Weights of a small transformer language model: untied embeddings, 503M tokens.
Each number is 500 + 50 x the weight over its row's rms, rounded and kept within 0 to 999. Layers, rows and columns count from 0. Numbers have three digits each. The size before them is the row's rms in percent of the matrix's.

# layer 4 MLP gate, 1536x384, rms 0.0363, rows 286-379, columns 288-335
105:458517510436525551528546470392489562540460565541419457443457511608543452584481535458516489546502529480573501445464534462533448528492557502449439
096:486451575535525493450480443497520401499526533476525451484558470478606485444457539471485501520412539541474467467503513497499467484427427467463386
096:508571482487524448339441433476507454477558512528552555511572493484469511537521568521525546418528438555442516605571476541476510427493480576403505
087:621571456495543516455547418543458502457550426514459495450498485474567522493568483509556466491408575481445508468447498408563488511509509525402597
098:568467509515570439582532524547524580480483423521484445515414474435461477433544479502412579488409482484494514489479549461443446454553520575525599
107:495538497461447543527519508504542629445556498559525614543568503451510505525550514510487606478466530442491370574470460559519462502525493507557540
098:462611473500530556512525516538547510528497465458443478455403435554555389517413531469494443521528462535417472501432460575501544520503499529571565
097:515511580451503506432561456535495485423438476472430511445588481597551421488393465498488488468526542538488471496498477382478536470500517533468599
102:514423460417557564540525429518572493395428503601525485501443449567536503496419421409511535472460546505467492406440521572526457455482491472470526
103:570478488550465509480562507463509568551511514521439558575393430571440492467513483416470526457579638469443484510454428478414435537527476411575528
091:537452513570446583567562439490529531518456524519543510524558529457523508568427495535512395526501545552407553510533499567466609562517504441470539
103:502486486504505569539443519514485453514489574410444406512488496499468429366518441516599487523499558511574529540570477501416533481486504523488443
102:519576532545533447554403505519442415487572451535517459539421475475599541551511516502516510538538453561427489475493522455487526432475522395472507
099:490528511543473450546494423545496481494591514553441515547473471446450487454439514505526542452424409455529503506446536447494486440434465510525470
091:571501462417488523613507472509440541427467530495583547482439545477537469582518465461518528566573517537449541484517470547523543568530578484529510
104:476539484535492498407571527470524512454552549451483518456494475567455583473446494458567458465626540475487531444522424429403403478459525411470490
100:493462388552500483473512506517448543505468413310440541457481461483500507515483577495509489532543487567488461536508524499450396535521525465485540
093:482440584543450494573458581537503446537533509501436455508496523497508507455529557514463533539486436574575527543505587538529602570480588418534492
089:477522537487531522504550543533415489518480365422547487520483452540502580454519403464483505530459477522532466465471453481524498589481563415481542
093:539490495506505576521487432519523455476425453445513437458466376481508405506414516478462571450645487448552517516470475561468538397404540480431566
091:447463487468484417541556530515552517521579460501469528459535464503439476492573592426503572489533618511436523524533461536470400533531454502557500
095:539443418466487596508528530554498512545595367494522525447476462482447535481551480426415483546522430554530423563546483559440510404462434452502467
102:481452575464472445485514504579508484449509496523524559486520551594456477480479475516404496443512536601474573554479488478419585455473567552454506
100:588561454502546531531565409403443377572584478480549522513521472486494501564453481468440459452561544582532433539451500557644414528518539479518482
104:456576472460594499523547458573515461527459569526428463426522455528464513490460579533521426523488501376507562418565437495544479389501440486454534
111:514551535490575460532558489598515490565521469417518508497528525544515573585446461505489599504537486495413451483487500602580425467504574516528468
104:556463467490467568502371573469449502503492471435532448612428540509481581524494467505501471468507453451506465508427412560504499562562546439418432
103:561533486546395466487464510497559431424513507487470466444448418570514470572481518461471514425528465536387421536578481524508470527594511455461518
100:466535399405497547459573427591450566514385575502395429458512504482520537574472498437507452462553495489452551551395494514500482507500430515533437
097:525505588433379465561439561598545465520419517450535490494469515432420489387581558540552507503465539506448614501566458540471564512532488563501480
097:475577536484510529443446465453496474485591611491451460441519627525438453587447515554632466493483531529494460449524492463508471496527434486534451
099:447527548489488499587532493558464509568439579500515439522439494543633517417485507480434461498518563460418531552539530556580449477449484441527490
096:448497496488518499521390531535488471509509567484540414539553544475498442596443549487514543447458532493509461448454570553479671461454433467418542
105:576423438488495423459456438534525479587478553468535489476455519526562557424517544478502421468619440576475411523462421443558515499577536531536429
109:523524457432526466545443498494513475452446427566494511502361521585423509556519500489491493584494416545500502493503450519421522502377395484504526
104:459423453527482410517476529524635580424499489423537530552523446551515478537551496449545508544558422503475589502438589500409498440478514484491512
093:499553502476530538469493489448513478478529542446556461502474520459421590536586417435483410445414487429554508473449494384390503509452443556473463
099:506412494385542513536504529528435541577496514528465482494525562563449491496485542422534463511474540505489453519454594525437515463533535564531483
095:500498547467485513528509516504469532543464542521428422500440473514502484498546534531441493516499597437484547479441477459509565497467512561634489
112:561587494561469456487496445483503559531505519446405535525446441501542490483511496493494517507548489527605502463505560514434531521578503437561561
102:553407513553383480561503525567513501427513412440491537473511395602415522553571562470453488443497513394525497435543494478485502572517463544456478
094:438411437503551412570442463510541423466491506530475554548470535535561458453485468521508477506502417439551534505487610543529512435514512503532550
099:542421409581533508391526445496451480409444568433542475475558526557547554462483475468500475489511561418452586509521585524469525569478531443489413
096:562546536490480471582529520444425519477536478528458496493484565557476534508432555429506522589473418551454448412526465555483496530440430489528444
112:414469496453459502484482491594509446549482519517534516509448551526512431516413468485460548499467456513611547486523529469497580531564554468507449
094:468583509349550469437525483476483549502535396466485512497423461395460522489511599624487502442524505525550468521614486469469425563515516471455513
103:442541581587476592473522466551535524575560507494458548481528561555482463417497477421449489515466501561412504471472501420460456491447490445415531
090:514564493532531513569440462543500483460479452527461515555479538587561547431502474448427507523564523390517567460577504499455561482559539503517556
095:420522592561494523424463546441522460493511484437378531517474512500526510490529411558505462568511550524547513458465445532594487527481527542585528
099:469497506499511409622498572519517528462553506505445477558492550448491476456547627444528442469447437464553482539520489507520450491566482517549492
098:438464386464502507547437462452513467476510374503536461489488421531546526632544493451569470492479497518435535634528563556502484500496453454467437
087:568524537602521519430514557561492605482465635488535536448426504488490562506495510485490487497532481472446492502521548524486456471507515496524544
097:464591466439496479391477490477508501490531481409500452524479607502596512396604494421518529485580494539405520463508525541531552438489490438491479
109:477576514514445533461514549424532505487485487559470500440584430535489510489585521565559467429478468466491521464509445571442480554467489479465618
084:479522442533448490512491466577569556490526486467524469466449523465475430538446542587497520453465517468470519527521534424594491417466482526504545
094:483433530482430536479501512538491541538493436616524433551457477589478499454496460508401496496498441517548491485343478542543531474575481556441467
103:494471455494443428464462426527564531476540478443590529410575518517517470457480491561524655456449472589466461492509498493500497617439527478468527
095:524483484480597443565472476478534507572527490485530489455481555584442564462505455535470508600463467592484459542535503563453488500427499479469435
106:507520486383453561510475487491482552526509560456460531433491438572537514427499554549471562442600447604438520493549489494457573581583515452451467
096:409535475495476415478505412509502517447470454533491439622493473528528490407477509465503459488494519503460584410448523501477504416583498439539534
100:532467522545500501493564490465479460496572569493432468407523555539538543539428466520451446498482503443454520506465554519579493447516429567455359
093:486475633521486478501478456442481575584432482555477469476456520590490545447544504519520548438540518544483477529466492428521540551481515418476533
105:498547531459531526546546562477423499545586504503512461507503496513542492471528510552490560493506427499532517484584524496449559530412480544485473
103:541523432482420425504483494504420576518607541610526503480499443527509537470525463462517420566454662432485452476439486513508527437482429472488496
098:512483558539472464513488519563527545496450458502479481512494412480433570489496480509456495511488480471534428579580542536534568443498513471476483
112:471520453415452454456467417566473507479369513475576436548498556412517599539524533457478488442446518439537586448543523501564526514577542494494537
107:553546465433518552404462442470446469510511462492496488606473506529535483505597489428537561474475467482463461576487478446486569562452429433494502
088:492538493475483553453518472490526474520518452422462527500555508484482492481611517499428447506418516498517392593553488398553455557472524497447471
097:421596479518477582411401485413542439572515532432519577487526511515529489470502460460465444525563561532628579507410599426537422561488553523533454
085:503526522611530524583532516474538546428571447431509520511597468480454497545436556461526466476532426433509485509550440512501541630467436530561458
099:476505514504523434522563572463489492526453585463480575508466472536447539482520458477501542547499472581541484473493470414439439555566513539510383
103:483484420525526501491407520537599531459529509522493574510579508496466451464536515495541471508468533491583431540492562495418576429481452520532456
098:479514564458571510451608493476525522414457395363487454520472521533540528553506471518507414517473510543380451542512568451549456553618452449485547
111:534575452453444507458492509494568462505597536410467514594514489522559508544482542499499488574519484464537416568513517506531460571455530441454501
092:488570575602436479504504550508542488428575503537464587552488487538461544466628454523590476500430463395545574502471406494485476522390517509457536
104:490476481469534454476471546514506467520554464551433480557500515434501475495501536522469463526497605535536486562578579506555492487381463416488532
098:450577532565481556470468380526479533576479522512451488560457507475556485461443482517443547502671542514580505518483540492589498480527502479533452
093:504534503516639439443550453464447486496545471525497483550469403527587489548550465440537499512528447435530534461563556558523505471455504463597500
099:456410489488547538600479610553435464469498510592524488540489567548548478489477436511407533439461514413473552426363433520556529478429584465546480
105:452414545508572573590460468554603432447571523661519488468495500525488462576408564421515574439455594495497483472485448501425537481418515502440449
091:563470552502529516488501455405518426451543530539533519514483431453447478519622519557548473462524440423491480557517439501498512467518480485491506
098:484387569565517494510472391411531584449484509458489540408435516488454500528503421600535509437467531407493510501446510454529518522412524572497550
099:555510509455557515540533492457512423507460608565456530479522539524508529529504467521464444486577459455409553479486445514526465551461549462536582
109:563453566526561478555543558537475482559480553451536492514492474431426437566567577486498458424444490498523490417510415493509568487447322479437439
094:524521482557486511464553513572522389497558541435542563467553517527534485481528537496506482548496396496580540471624477547551481400470536502461475
101:483478538562457491559531517471470574461505475537496599542435509462505438585396398569524540527469540412421462501447546486443630483451561518441457
093:502518407473495534491484433514543542595491391457557431512414630524532545575519561536504477449438525474467514496507546416495371587407446447525517
086:521500467460526566457480371552511484397583496477464516464507465504494524527488463445447452490428571520541513438523437545489493466435373554613452
100:524556447517458496526555505626507427520547529531555506453545529500500401491477565545498641497536491565460540579458428470438545487481498485578498
098:501541513509476536581543486475493488583488446449543540528405552530525532439473430538503454543478433532398529590541507530476470538472540522476420
099:551488523475411486493526493493490392411421518481509452504518484436561508467590458478465443465457483422394588541538524425559481565494493451507550
101:535495515425470521547542433435502562454418428475595451463523475579522549530575446489537452448459500430448492610495512454513459525453582579443524
100:483441452555477475486523487535579528591496504532574484485493522576532565482519529457527439478447483494497475478464423466485499476543558403425508
105:516569534545465524520519502456458510544498451551497413518590532500599486478517619510529510526626532523483526441528549514554495476519552550510435
# layer 4 MLP up, 1536x384, rms 0.0363, rows 286-379, columns 288-335
108:432504529522507493468515499562457589456501508574571512567426544395464443499535498490493510588507656379566532417511453462499524562390579519605495
101:461556479500525391443549610475458557575526466385405516525449501470448481503527404530541488565620437448524577475530447478528529507589489526551531
098:537414484541522532594533542509454501524404512500450512549370445511487462440511438469437490529444500506529525373412469506454495596478480417568482
089:523607485493459547542483440554476461466563483510419595473440490574538547398577441484545467483522453399504438508530444588551470573460498479480549
093:507454537512508450578516553542552609433426472467477526586413475507552385465455498495454524462486533510536534588489513563565452364599613501453523
109:516572553477464495541450491591512566442453532519526587556474520439504538476421510484472549546520496495436488568492476566557402407588457487493494
092:492533445454510439482449475473456515505535454424539528519510537518510597511462581530575560483432412533518477643570553567500539466494462510397455
082:485480581517521492521498498448510507469465570498475496581462440588561417560475460450431477494611446542512506468481468390451491477441558547621525
099:483513429477483478615574490514421457606566509386509569491489524458478437484551506426427537457439480402561529408518465497512591607519485563532454
114:427491449417502491558456516517505506514480441461518516526535461465517580481504431509476461611550436520577544545547501507492510535515599536395430
092:484428421513507446525446545467555533489451455449581448493475576545436519560415513425516400497520500576493575458546575540506509591543548476519503
105:385496504510566506509494494517546528371446512484568441424504534522450450468560452448573471527471472439570456502552467557451494561460551562445463
100:580486519549532402536396537418456499393540517535497465493442538528581488584469455472527513560413480515455452535462487377458510471459505522486487
095:475481497488500578490483547468487457552440520424523564504463422557515590566543463502480491533549552588445578458535423515553555538515581510519450
084:537537487571430592563511500598465488523520407513512539463425477509526660568479545446477527511461471522415426492508395477515486492652500546577458
101:597438520589502425512456426499558457525519512537510508574508469511500545461453534540503529565483481436542450443477469529576483553518528564455461
098:566504474467502460440552576430563511478510458406447551554445529497524526523432576527488517525541472490575535521519480554456445541512498513522509
097:401361635484426601485495500539479483435462484522446417592490497507498504560542568555431532498544454550505475539521524536514502500449537424595479
105:472451472514499486505462609434543541480598561397478511440463504512487442420557590548529450552513536517391462525498528567517449435537569608513495
099:497491477485534431492474440464505521487472439497448494429455398548469450467543472523541497522615514555623578565534495456489542406467510493452577
087:481476506429533527505492505567443480528462473481535516526436559464609509519512530472497459521445388509603510552466521553486460558501546385469487
100:553551518545433336506547441466536577432546522500469477534540430508644518488514545510546527378485501487530547533527553480511524585429493505561574
104:525480490420523501474502425543554533594532508605459566547492477612526430469420458461422491488552494540551580510488498484538535503454459521387551
106:520466453529452490497544590561511509504475451532516426386503513486554469455592413542513515504533428460462491529451444428515499471528522494469519
088:491615513468476528505496489450447514412467557595411405433491496466524508540509552544453405574363501484442582446547424423480455418569398479451494
116:576470553429508554527450416478448476493479501571430469578497493453468549555361543470601521497534506415554486518483520524453532483545500428492494
097:473409523416533472525440435478576541607471445476582572491564352543514574474411447558504597606630440550453445486515475457491462510544588420419476
092:408526538497549555523518538571444480495473468437571619546472493471562508505457487499585492545466435399500526558434520497491502529441540526475550
105:520442552553516361590480486605551360513528532555511516519448542471521429493512437412529499437482481456588489430491534529450490521566486494471478
101:570499504378568582494386512484396421503410557502519503430494603501529478477545536405484486566541549468436491556481498483450555527513419526485467
092:474524460539621429523473395455542505517532534568483440453412526434461488610543524592524378519477553496523567472489466442449499434548457512447569
099:503468456500449463461571467476547466557554440601458456532439539473428469593537536499471479478526483528545440543499549407487583463496433573489525
108:540545483454563534476441516408520411452377481524512515491542474531472527501552453491525470560511469498532642419510437516505484486449539506575548
104:502554540631429513443480443552453463489574512422397489540568502404468507486392490445532609498535437560467550584540572554506530567487443471475493
086:483499493477505438520453477521507554424488447530471503597470478441412422563486537486520449527514425463513526552495531477483556563426491523518534
100:569558478502492510406493465520496517441549557492429431538485505508505558546545491445494541463411451435542557414436510546466512463463464508553560
099:469505533428549558452539545383529515454430561459474418494475453477421519522510452492474488476377468405468536519449532449416488476521398520406536
099:505580461505604485518554546559586464492489503530478450496546474427468454577572635459587478487468431486519432476495524532467402565471539441454538
099:457541512464464519519477577596398538500530476604436534467476451392491506495505465490550403601428569449551474513492619578515584462418464554512510
109:476561497535493422564535543547483513450443507464474596474486508496488418439493505591490522502513520502487579544523553540457440532503454420638439
097:552460519498439543533509467462527437479556495474470491516458432497447571497654401421514476466514456456547483497463459530471475624506497491500450
099:461440504446433492546439539471533484474487508531493532454526555631529505519479434499461465466548466518576498502459542483506492440563461484575468
087:522558470518488550560576429470603466476557477525517533540474475542520467513537519465452555468368548563526448437476480531491520455480535492473548
097:468527488525563541536519496502596451538406534470520558480492513384526468488546418583478451436580597505529588505446540485542446552524459531482462
105:497474545509462494488421528419531521474492579565506586487482537555460441507447473508499472459422507532447571534447547490438613615509581531553481
096:536530545527583487509524477550507495542560492438471613409523558507545486530529507452527449444578430583393487427504562520510477488522491599541541
094:533539512472479482550545596513486522451444636578427591439468453571496587487548474498557439531484526564503547463444572371428539408479547508486472
116:443492504555495462424473443491560436486456538415417459529531473427545500568428518414446463558533483460541474486479528503513505486613421466537536
104:547543379502515504569482482466543469536506436534461532488518535495506601468442500497443564504530509532498517587495561495411530498419457506435561
088:415546523595537323605554478570516490436423524464531497582496515444524445445511578461493462494535466372548561509511454499498449485560472532501418
097:540424482557590441511587508493472524516416537398487492482525483614480442572454507552597397500477503409494439478525469428520541523482505596459514
092:500607440472438458531458431487482463473478423503614541544478499515471561566516485498470451435384535548534520577459445447547501487551469423459447
097:502464566526543514558582572469449496507516474582577445437546449416442492532436460546457457521494551452587468483447482474586441529540452513502566
100:443449526490513468448492506445467510498442451440426529525430436461469482520522492389458448473603502366457569468473453503539507450479534510479513
090:482497499455484456514467467529488510536485481427514581570516472616448461525498498430405461512488440456542521529401494435448482538464542500476466
098:485580519484530408426480363495495529561425610404494545556552432550523519499458484537510422467498527574342481510539463483498475537447481499515534
098:589530489530503467504503435511524464498536586504496485492493571501454509466472480454463453417498488519376536571479474469467539491454436533568513
086:509538515497517600444481488507513564459539563514498515525522451403557504526493542499664497458490473452515444470485469558522587606546480535516464
105:481490495504547602501484565448488530461446504490493441513532552446489462550549447492471580532429579494457416415563534495527459445510487522546515
095:601507495463498573518457483517464470587460410492477583475426474418439575539534455538466507556451435484486499578498427511483458602467441506469460
094:466538555417558490499490472500468492467379465555547511641458461441519550449550516550557563434421520524507507456548509473526474499429586471553578
090:557572404444406415461502482590493482557512510553495434530432446434485567553505448395487475565440497495503540519496527468496549550538466449519501
096:539499505502504472532446476507529487471421475574554553441578502486424474513524514432517404503530593500409479507412507533462538456520517359492575
106:544492471467411478495455542434414555528559518536548507485470448561496557468500520496451483552413669418513457497432437500440533458514418465504529
094:444597477547469560405518489532533474438415545530414412456485548570533590476515517563502486554577527581503481440556548580511513487543501446508526
099:477496481499534552470497405495396490490464450519495511559484495473473529517500453597514536544474510459464669450611451501539575488571550526438520
116:409505527451477508505507414500555534464595448565505386401422567520500523441430574579556514416510460539590505552576468578385494433480560564445502
086:562452496530442530430493499443457493573577592477543454564453509522478491492494544467562503543594508532507474478516543515436499536503552556603465
113:529594462486467485531580554454544540443548555447490548456461519414529474493500515468461547433478421532467497482493556527469581501453405482475453
090:609546413446405524488426475492357492540469429527558410463413605455491488457496477469463442490534587520527442434446564529483520540530545390520545
093:466522523464496405484545585416500449506532534499452538475445489522442474483519485432498555476511469562558522476507487470480477573535580481562416
096:551553583433537437475523500365455493563497595498446422493503521525456546499534413536510509541525504519523466497475543498564445558527583518439491
097:476431499441536457544427485486544529507484560516526551492432476522533464453498556564509471510544442510601480471463549496479490470471489529537486
106:587504384444524518463517540514470520471516472478457466513488504562537497542587485517482494554506535459523538519467500495507584549483535497477543
089:604512501434418474540447431536516486430586464499480437461448491539540494491396488525438483446442464440511442445545473477453503531428468446447443
107:433523540473541487558425563550444490530462504469462465530543525478479422414407515562459508560487428428502426413587523502512552433478496516525467
096:543495442541558561506503474590575599555481461507476494556409550455536529527519448505552481503449560456527469521450563583550512461447516514464583
108:535558547418447428447564548477565510562472536466476464503497465548494468486458384528485428436429506532551496553534629490464495432470579555504479
101:455482367500549456526501449511530579579440473423520473547576375556457539446425489496547443576544507537527566547536550483457479474579465461446552
077:512524476459440419403596537519451476512494482410429510429497476549527513513588457522420480485518391521516548561499580566570523569510486433504541
089:449480469579476512511516476480549444619540484573465607536491527627403493420528551558471358520479498590439434525539459554414475443506433393514475
099:520605508428493390532553635559432393509591475570566552604564488498571477490540513407496503488638470605510526499496550477483553499597511448511575
099:437445495522583539563528550443479529420509573501498444576463586493484457559551484464463575547502528467474492525469465454565472399501551440518437
095:488506517472496426583515579476572593579532572491458462475419448492466492556559502510526454478527552505547520498498472439510511490444455511453460
097:484513509537532538512619517542553503501464502453537546482555604471542515451487486484409443474400453604540517477520548422503549434499502483364619
088:501586494474473560509400540430587382498430440543517426560491518551474489492459514478445524515545543568506471481520473502527507503584533524541519
110:450518576510505473483528544579554489417416502507501528457549503574545473448560525473499497436437487549530477457593428405416577449550490492446530
099:490549503526601481469501459567441564423543494491405493515493557418434508577433417545438474508448610601573487440559432550588442576407434498543458
106:610615573595583581425438454445389626407481376502443479558583521560502518494462551463505482556530520403486490503568468457533481456529541517541506
094:460526526529567578382516540523482537486567579524367432523555422391519566493572536428439496426481502462483419426463474521493497542519512505535453
093:596593457483459496490411535429541383492609485587513405474535590542461491518429547532592439565580476491506448495543541538528536499517482529491472
101:441526542491545505481519578505557446508614524497448549435464534474467485405417466494563524570502486519480478374546518516510502489522541478504451
095:589607442487494530557468481430439455490466488446540470535423585436469484526428456499544459509511491540563574495456592461530505457521559532480522
109:419478507506459563429529420542479553422589474468490478505525471503483478434519481359489457470553496514496577442537394463491476531514555556485441
# layer 4 MLP down (transposed), 1536x384, rms 0.0363, rows 286-379, columns 288-335
103:442500473475518437457468539486453487438527628552427444543556489438573530417571450456538462525412503544469491450494534387474552553446529521588508
102:429566509501535452511478560516521507572508499363482478563482527495435522458490380481516483463563399428542537478472467540495478528602461563540523
093:407551454494516489483438461454541505498559544490533588503558502527483530569564470513621498494518518492475549593608508479477513447511551536394515
091:505453613531510511503441529527488487440519549337461508492407541480464428472553572467579619420519480516483590397477483506496463486528573488510531
097:491528515520451529446473474477437396513503495497524500497537552513541551553482534513551486585578505538556427445466511564577575468428485388407452
106:471585582452473577589473475571448497465545500545527466565559463513551479520395598552525485462439484537468523598538539538551427476588520514448487
096:508543521398485563541505520397488557513492478460460511474475425536516495467469478447495460511570456497424506490399452577571487524453501421623539
096:529523493452462509584430566484502547573546571558489485538368484468475543493553555473559423591474411462429465528512505558513520527459456469476487
097:549490563434514546408448485542525534579467480458407569438494460499479514435467462477563609495454484582408490472520485472531430576510559428503511
108:549455487539531545588494527479502489536518492409536529504508435490441513497503481491419489601552462538497517594519571430483546495566480569428414
096:499533528553517509551571494450515618474473540493537491461463520490498419463492620527516486435332503439505421443521604534576523514526578523563498
110:456573484501483498509518551469434497475544484438522432494485519581444511442491460542590513482479543462539455549557463506427578519442476550475486
098:505497480418405561502538416461519517503372514497439560525500527491486461469513524533538527445450578458520529493511532582539403555504494572487520
095:597525507532529428498502456512525486487558478602445484487564489479462463438485515519518513457471413528507471531510540414529476468498469544500484
093:493488512427521598510465482501448602462507560463633527469418454484502509563452519563438438573560561530452513506527504528516525544597529449520553
102:532446434617506448443518481491537479470589530500475474516509498555418483447388504571480576459513516512594455437528453545511472493539620398476521
100:572481439555516469402532648459563456441564498398380454564556562485467465547499496504437542458526537511472493416490517519503528580428528542482491
100:447470551495396505522550460479510526397443465488498353585406512538472614543632523531472543510563558567500450513477471499571501481402513443577579
101:474492478504482498468425583452505492511588574426486521461469528451509472403533526528551498538458541584412468487512532533497484456548605574549480
099:514436503487527420568541481525501587444517457498425514446437500503474434485579490492579506526560469543602560555497467440483513512533470487457580
096:533457515496520508556532516412485512482598483498477524442553504499388503446530642520497554461519590525525490510533498552462455562513426545625416
099:491463443539581536420553499526540495478473538458510512494466448465582470471488513485546579393491503519573526580613518534507496544547529519573497
104:442518456529476535512422531403495556461568532403473499528461509469479542520540509616527447495455473400533505545490526462501489520524528481514492
103:536513458519559501570584495556461457500438466489519467430491446544517443549445501520504532528517460406490525532489484577571542484522514522519443
098:532480481522408503436466514442411493489520508502590518529459551482586537434508462426507539505443481648457443447445531529433468583455544535547501
102:501405601520544542488557522458538582576570482550437471494572484537522458494602471578560500497500403496507503483526432551490483414472446533538482
094:453516592578481522477433543483533598518602519466538445441472558583519472536484545436544499548501567488561564509466472523466458568461547473565439
098:442536427564466564507479501542530468405494521476557500467424409586543401530476549433492461479448525400465474565554524553527458464508469471435519
100:515506496599549490542541472432521549540611458474597510477504552503552380460552495531402482416531551508541426483602467568548486441486482428453517
102:507512507422455549540459525490446427388449551469487474502511582511534507438595518424418536560575471433506510532484507474433547487525470516521468
091:485440504512448532480517622578523565428367468568464570475479394501501465468529555468429536450548479503474485530415518538496506511488566504450490
098:499450604467589510522556575422564466415524525528548478474451498399482491625477491511568492496519547545511432502517491480515536516519476545418481
101:506484514537453484470548504461474547515549521484575409528468487457502466562535545549532436430466497453501463535467503507451549543546468511485429
099:457457436483547421535499531562514452502452539522571607497458531494463499510571510517497468486498452463514438429506426498446490495561530527651469
100:452492570542510531499510507543456485508487495474532553538627421385505487474463522498544482469459515434495494504524563456516484502572533524453463
100:471480586452507477530531452408488470556566474511522447429563463487493532483539510503478513519500538447534480555494358398489453577535498529488456
094:455599432478435480488466465569482496508572508475580510496477486490474503503465508472493469567596536530546475432534430566644479478479542480575441
098:458467515567392516385453451438567463435419446491617432510386474514504516494517476508442517539493437411474504546480332435540433558498476546485470
097:498424520492532557420462420470516578512529521573551490476505610561547414553510459494513545435490408556515469535546479478441500502491454478464583
108:392489463564444482522505542441504498474464455588488508453473565448535501558463513559462465524485462503502467488433506503556450435494483477456441
102:553430515501422520531515520481507487466539386490444490451535481639408552542599588454517438440514584431491590471545465507533515559436474533510528
097:467495490509504457446550498584515624561575506499446483442479522464468500523507530509477498491479523531459484497489480563511558520421491539495494
095:495385419546569488468559501493530475465447508513499519494533465481505564448481498433542463524444516485475575491548543432422494464451545476506502
095:554547471410574550517497486504481437513501543572454550438488419446537440511503429570426524546585500623493476578450486546450468513564540520527459
104:423590467420490474412477410552503437476447517532529492569481478577487552507526544479505511432533492544486517433493509477533576533556566591428513
096:473393517541553529497440442552528569519619528457467415424536524561493432521508448463451465470562413510482401362504442567517540544511478509549530
097:401551480495474502464476538507585506541588523486536415472607510497525535458544544519493663498572512491534507518476501533501485590543449518623472
111:465545459544466447427453512451567489522468552385445465491544456439524470534457512440472471584551520465539427493445496496562505504566455507471529
099:522518644521494506499473578531458594543511608453488502519507477588528395532511519520475443523553505465450447467552429478583500485537559451524486
092:511512521436491537482526482465531443530475543511531579479529475494477443559472423566422534507521553482422572443396479469479507393419450482462476
097:508513398532550418476473503392522453569548555448490511471482470480515490472489569550420560455423495454528504482592498408497475484518583566504469
091:447519507461512515509451571515442543447414448528523593509432480471394514520508505491467502435414477564593549610474549359533495522513542448497502
095:525465497485585454513414545537631549541408577458420565612521445523500486510441459542604396427568459447442488584537431375387496483429463448505521
103:500434469508577442527483450617447470507501480407528504557402492424462536504419510366405531552544455495448548487520529481533522428495522468494416
088:528526519495431502476602472431462451467618503563437502466473434441559528494573531470482426509505560496533530524490518531495529433487477551459552
101:460507521528455467490484477463485466590517533543531442536503509612453514419494387458446474517503474527445539453419466509499472569532498498520487
100:478513416412471394463503444521545423485580455512600504419516527536459449476530467503511514511561548503537435493498426496437531534514475519507514
096:450452568494573545478511523481515544490528514518512536529469549558423580417482485511563545582535452530544449564564466533450436521420556496518453
105:535518502563490570474539538489573552543535473497462524485558515579456488548442483475515504510439485570513458475505490484565463419562537533476550
098:559488451520437497466505509472463473492449462553453553561496484529473535458473509529493479464442471468450458472497481441536498504525498490540502
096:567536494567506532461512437464498461472603519474446462424513521568533443561486513557462446500561494459484561585460466507585490480544351496368395
095:469443563500467482488593517504446619562478518588481376406553521506604581449574467463507495519431481512510407503443405472595507546383459480507579
095:492572503463508520565514566518393483534580514538525480558492518478532430440523567579509600465450403547541526482513482515474567522457480574510434
100:462543543546673566529544481558558459495404478388461473490475519491436448572484523499453570405591316541495566474563550440592489512481529522559458
098:467567574542595437547527521576567523514468514443395502540520479490454530406575531509526449513555508456595491557440474496574453597452548535475545
106:536465584590577545449584537579534454505668427482409538487545487562485476507441460550522534584506513563483494459480471538456452461460546468488432
113:512575505404535443485537473549512462541590464436485385525445574544516492469451524450468463468486458516514435462573490499359472382505471526478480
088:515419521493496563459533575501585512512493508422443532399532421539577447495559392603472450458440424438570539536541498499490489526444525500427557
109:606569455450452445528602518518457569425520490462440496470474540465488471464536503453479571447482455574507404559546496558466534496479445476457520
086:517472497534583570501549459464622510535525504468402550589606464497500447467486525481551503507468429519519523578510371542539544588498429534579473
092:564524413500486490529379439563550543495569434527556432514511544536431549513468500529554470489506543446488519585558517579445526486392505528443523
104:429431418510511502507469600539523469545513436576486556521565459469477437466506473540529446471467458486602495581521606481462536435460488494579483
094:552520558496501447532539518447458471406472494408493521581535429453480495476465530464536537549442570469386466555530547520580494588526426461530563
108:489458575425495543442442472448459611518448509488461456509508482518513478461500472583488470466521565565514576447437430498575594578500591492444542
093:497537485563478452579531525476567515534534471509485501589490508563461491483568547505594478498516400469479506567496415517466458511487525523470522
106:544471417418525499464452524437472517499440531537509570519485493520476526511567492507475521568566462447514556532609562581526496497419602438411479
095:571514379552498394491495537381520347444542493543514519505592501435557498448454468513430447597486504483518517411620486488485443454518351478542496
108:481544511454527421519521517494547492538514567529474485542492386514552474497458358499475437491448547485550510554500585526528533413434570473532473
103:541502444552474446493535468575446552640529529414493516503557395475434521589505484466572485516490445529507494575613558472489473481569477487409565
094:476436469514574553507516450546564417479578534589468485492474475548390426600461505385541590457460531553529511480512468502452526458504538566506478
092:456467551466432500480547564505520527507509445449427536463513459452452415468570492436470628539527480395565604531520602481557486396560513566557408
100:461359547563445519535515423390590513483479449495449467394545539513390524596467485631586437444431525376502470515517417453590497518422541587570458
101:415374455497500458566499540452526555440528523509502478533497473453488495489489507537518549527457510578506468543424480471493492427491506535490453
104:455537476516486526488482476505443473417479483593412463467502520528561523486494401515506564554508499505464548553447551447522467536545630599501567
098:467505432490536450571581485452527453491457474482457496450451419486537508483415398495487455500520574571453410533485543399451565535486462507532542
099:554541613557482523592492514488489573509417481498499550523475521399510488543389447562500494438508554478424463496462496466486596466488520520496478
107:540576534486543408558571503525478500482498444541426494446535489478520525479555515460554465484510556442405453497535368417404605529587472546449491
092:490476507446423525496452506486544439591425501464563444463442483520510568521557543455458506445459408370414545525373507450414627512612488482460538
098:399496419331540439491524492520540458613513540534527396457453507514515529479525528571512407472438513519519597444421516528459569567476452527484543
099:563504516479482499557564491503566498544511522444567537513453477561534469470534441523524470480478470497490582594479520498459451463616569426463502
094:474427557468463457466547532548498484481371501435507499538508477512567502417538447479466470421412508431425561579509500481459429580500504492445444
102:509481478407615557534547537490461648550603539497524418475459509516525441586608481493560441505547564496545466557495442504484531554444464468447496
101:456525512488461528494449481456564485415452590561471550464480523435495425534539529537537512465578520472514552584541492491518551435437443504487496
106:440541569505499475553487613504509576425519586532484451505574514609485468524492458366533451446561549516552520390495428512477462507524499574557451